From a checkpoint of a small transformer trained on Wikipedia: MLP 512 SiLU, tied embeddings.
Each number is 200 + 40 x the weight over its row's rms, rounded and kept within 0 to 999. Layers, rows and columns count from 0. The size before them is the row's rms in percent of the matrix's.

# layer 2 MLP down, 128x512, rms 0.0549, rows 100-127, columns 0-63
103,193,195,164,213,130,133,181,218,239,194,172,196,148,156,203,179,236,217,281,165,170,208,193,198,240,209,192,257,130,188,161,252,179,244,205,150,224,197,261,227,227,127,162,204,158,194,215,277,159,139,188,199,162,192,116,250,217,187,221,265,153,207,189,266
107,289,200,185,234,242,274,185,210,201,269,220,167,224,207,220,223,163,238,295,206,191,202,213,147,236,218,210,231,228,195,263,228,218,233,259,243,173,193,209,193,169,292,207,217,208,197,240,212,202,255,230,221,161,184,186,221,203,291,241,236,154,207,229,246
099,246,202,199,232,243,214,188,277,220,231,238,302,222,236,244,193,160,233,194,122,164,212,204,174,217,193,241,225,215,208,225,204,211,159,216,172,249,175,200,195,236,174,235,176,186,226,182,211,177,219,166,270,155,128,204,216,251,187,195,218,205,215,188,106
102,143,182,164,157,183,256,214,198,191,241,154,248,204,175,201,156,126,136,227,190,169,156,177,236,184,174,132,205,192,161,147,231,164,187,110,160,148,177,208,154,194,145,159,188,108,238,257,202,233,165,186,188,182,243,161,193,209,201,189,169,186,221,221,151
106,161,199,167,91,180,224,184,195,168,211,235,263,179,234,242,206,173,211,197,164,185,160,187,235,195,84,264,165,166,147,248,241,166,195,207,199,229,193,189,204,203,207,242,240,217,199,197,236,196,210,207,182,188,162,164,135,239,215,159,148,142,180,167,197
100,194,160,198,138,224,196,194,259,185,245,202,176,234,181,179,176,205,175,232,248,218,133,206,300,137,192,152,230,178,188,212,225,131,224,236,225,197,128,166,199,157,172,229,247,239,196,141,139,173,197,237,196,226,196,221,143,188,153,180,130,227,164,185,285
097,258,130,279,231,193,178,210,262,206,170,204,227,104,197,229,207,147,224,151,208,220,212,147,168,240,101,198,202,292,249,215,192,173,188,226,217,221,224,185,228,172,291,279,221,226,207,213,197,167,239,266,179,201,256,194,167,190,231,193,248,211,205,213,208
096,231,192,130,210,256,193,203,150,184,172,162,137,286,204,231,207,148,235,212,172,155,211,194,202,246,200,163,277,177,200,204,204,220,205,180,220,232,240,214,127,222,165,117,192,162,211,122,273,275,226,245,225,209,193,179,139,202,226,226,238,164,230,222,223
096,220,186,216,158,201,199,175,222,272,214,188,157,173,224,265,239,137,216,250,226,239,242,199,177,240,187,240,173,225,290,146,138,228,225,215,198,243,187,223,279,242,163,186,247,183,158,245,205,201,202,165,176,162,218,240,224,235,212,196,228,176,207,251,293
097,188,212,195,149,158,287,193,141,233,184,215,152,256,205,267,280,166,155,86,207,189,231,234,170,226,139,219,180,164,260,220,215,175,215,219,173,207,197,202,234,227,241,132,199,197,208,153,209,195,160,162,237,232,275,172,198,186,172,224,153,135,223,159,220
102,149,118,182,211,193,197,239,179,221,194,222,171,200,244,190,162,204,185,110,226,177,201,245,245,93,249,235,67,190,221,176,155,231,142,225,170,158,173,211,141,218,202,218,201,144,218,219,229,169,152,204,235,227,239,152,254,133,233,212,201,225,227,148,217
102,233,189,231,195,208,209,262,158,172,221,187,176,218,203,252,216,294,262,158,208,207,218,255,203,247,232,213,198,202,181,170,202,191,251,184,138,214,264,202,230,272,255,162,195,210,159,271,217,224,232,181,197,266,137,150,250,238,176,230,185,312,235,254,213
097,200,219,206,273,173,118,174,187,220,207,239,207,173,200,200,236,205,212,164,93,264,236,274,148,164,147,195,189,182,175,188,207,196,181,129,223,213,187,266,297,177,220,148,142,216,159,246,209,142,205,193,195,185,184,188,204,214,235,187,233,214,139,181,172
101,241,282,196,216,164,224,217,274,169,186,250,173,220,233,237,234,150,250,223,197,210,125,187,142,229,193,253,165,178,291,174,192,187,141,210,132,188,91,194,193,216,207,176,165,137,228,234,272,237,251,267,194,236,218,144,88,195,237,155,235,258,221,247,154
099,149,190,220,161,226,105,177,224,249,200,176,155,152,260,110,174,205,188,240,225,248,188,224,141,216,232,155,263,197,191,163,168,162,155,206,269,134,173,189,211,256,201,238,213,240,285,177,187,199,215,239,168,148,158,209,160,160,257,213,227,170,127,193,223
101,209,200,206,155,144,202,271,196,272,202,248,160,214,154,186,208,228,265,210,212,201,200,128,183,218,180,279,185,212,158,216,209,192,226,256,189,207,188,260,148,225,262,253,226,235,246,176,140,222,183,230,187,175,240,145,217,225,150,241,212,199,238,239,214
096,210,246,162,141,165,204,240,174,197,217,187,146,176,280,221,187,195,151,187,173,207,182,226,225,193,186,220,251,179,239,215,177,179,224,138,195,156,222,197,167,210,173,177,228,291,190,177,147,191,184,196,254,186,178,293,188,303,178,200,206,181,207,194,209
102,234,187,279,199,172,259,197,144,175,231,198,123,215,176,283,202,210,192,196,157,237,168,189,164,186,208,181,218,176,196,234,267,184,240,243,250,268,225,229,241,169,219,161,216,204,181,213,193,132,155,152,149,152,170,207,211,224,238,171,177,199,182,222,206
096,186,202,258,157,185,220,220,286,264,148,182,215,269,237,159,141,239,243,233,190,177,190,213,146,291,255,218,207,193,215,196,177,223,135,239,243,247,235,155,167,142,169,217,128,255,159,200,198,244,241,207,146,247,204,209,239,238,248,233,209,214,214,257,240
096,245,164,192,227,239,216,190,192,177,223,195,226,179,165,183,166,234,254,176,221,180,163,164,233,182,176,251,170,183,210,213,242,207,164,209,190,141,227,186,230,212,222,234,228,177,231,241,140,197,177,216,194,173,249,153,216,196,105,215,179,133,185,149,260
101,197,220,190,162,217,100,240,201,165,215,139,188,178,193,204,197,178,204,190,161,218,228,221,57,223,243,186,175,254,223,151,208,209,227,189,183,216,192,165,266,158,160,254,187,217,197,157,194,114,270,216,153,214,220,209,221,192,178,145,170,190,165,207,225
104,222,197,167,151,165,172,172,213,197,200,164,175,197,178,204,191,175,152,236,241,170,201,159,159,267,187,151,242,208,174,192,175,224,150,132,169,212,167,194,218,203,236,159,167,192,178,120,238,199,257,221,176,200,214,196,160,191,200,206,195,206,197,255,221
101,214,131,222,121,180,203,187,262,186,182,225,225,244,206,220,248,240,221,257,124,194,181,149,227,174,172,224,168,195,178,231,236,235,140,197,260,166,203,176,223,193,256,249,247,275,210,139,197,193,187,199,187,276,186,209,254,200,177,210,216,167,212,199,187
098,204,228,250,191,210,241,301,243,167,142,218,163,217,192,274,171,229,204,195,199,183,183,122,258,188,114,181,151,227,199,163,273,195,206,177,130,157,225,202,220,138,181,170,154,161,244,137,133,260,215,132,232,199,220,192,252,179,213,218,202,296,254,199,289
098,202,227,196,230,214,187,190,85,195,280,236,190,205,186,135,242,247,228,230,221,163,239,161,171,179,194,174,196,192,219,239,206,250,230,128,209,268,229,197,244,272,247,195,148,197,209,208,133,153,178,265,218,130,222,207,225,194,185,156,152,155,218,207,214
094,140,174,213,184,237,229,195,182,206,178,175,247,194,227,222,217,167,218,166,263,275,217,180,99,191,198,245,185,234,196,200,217,211,226,262,173,214,231,187,231,137,140,279,202,273,152,129,161,167,243,245,199,217,108,140,203,208,221,249,132,236,251,244,188
099,283,232,226,171,134,189,194,177,185,256,246,236,149,213,229,125,184,178,183,232,212,169,167,198,214,195,187,174,220,161,198,191,140,152,195,296,155,199,187,264,216,231,224,192,194,166,243,200,137,181,190,185,142,288,237,241,189,271,206,208,97,155,215,172
099,243,197,174,218,218,211,227,200,207,191,180,183,141,195,218,194,264,173,284,128,178,252,220,174,194,247,258,298,213,182,220,223,259,178,195,242,150,202,168,235,202,160,219,228,214,213,203,176,143,258,207,217,176,128,165,194,201,132,234,221,191,208,276,205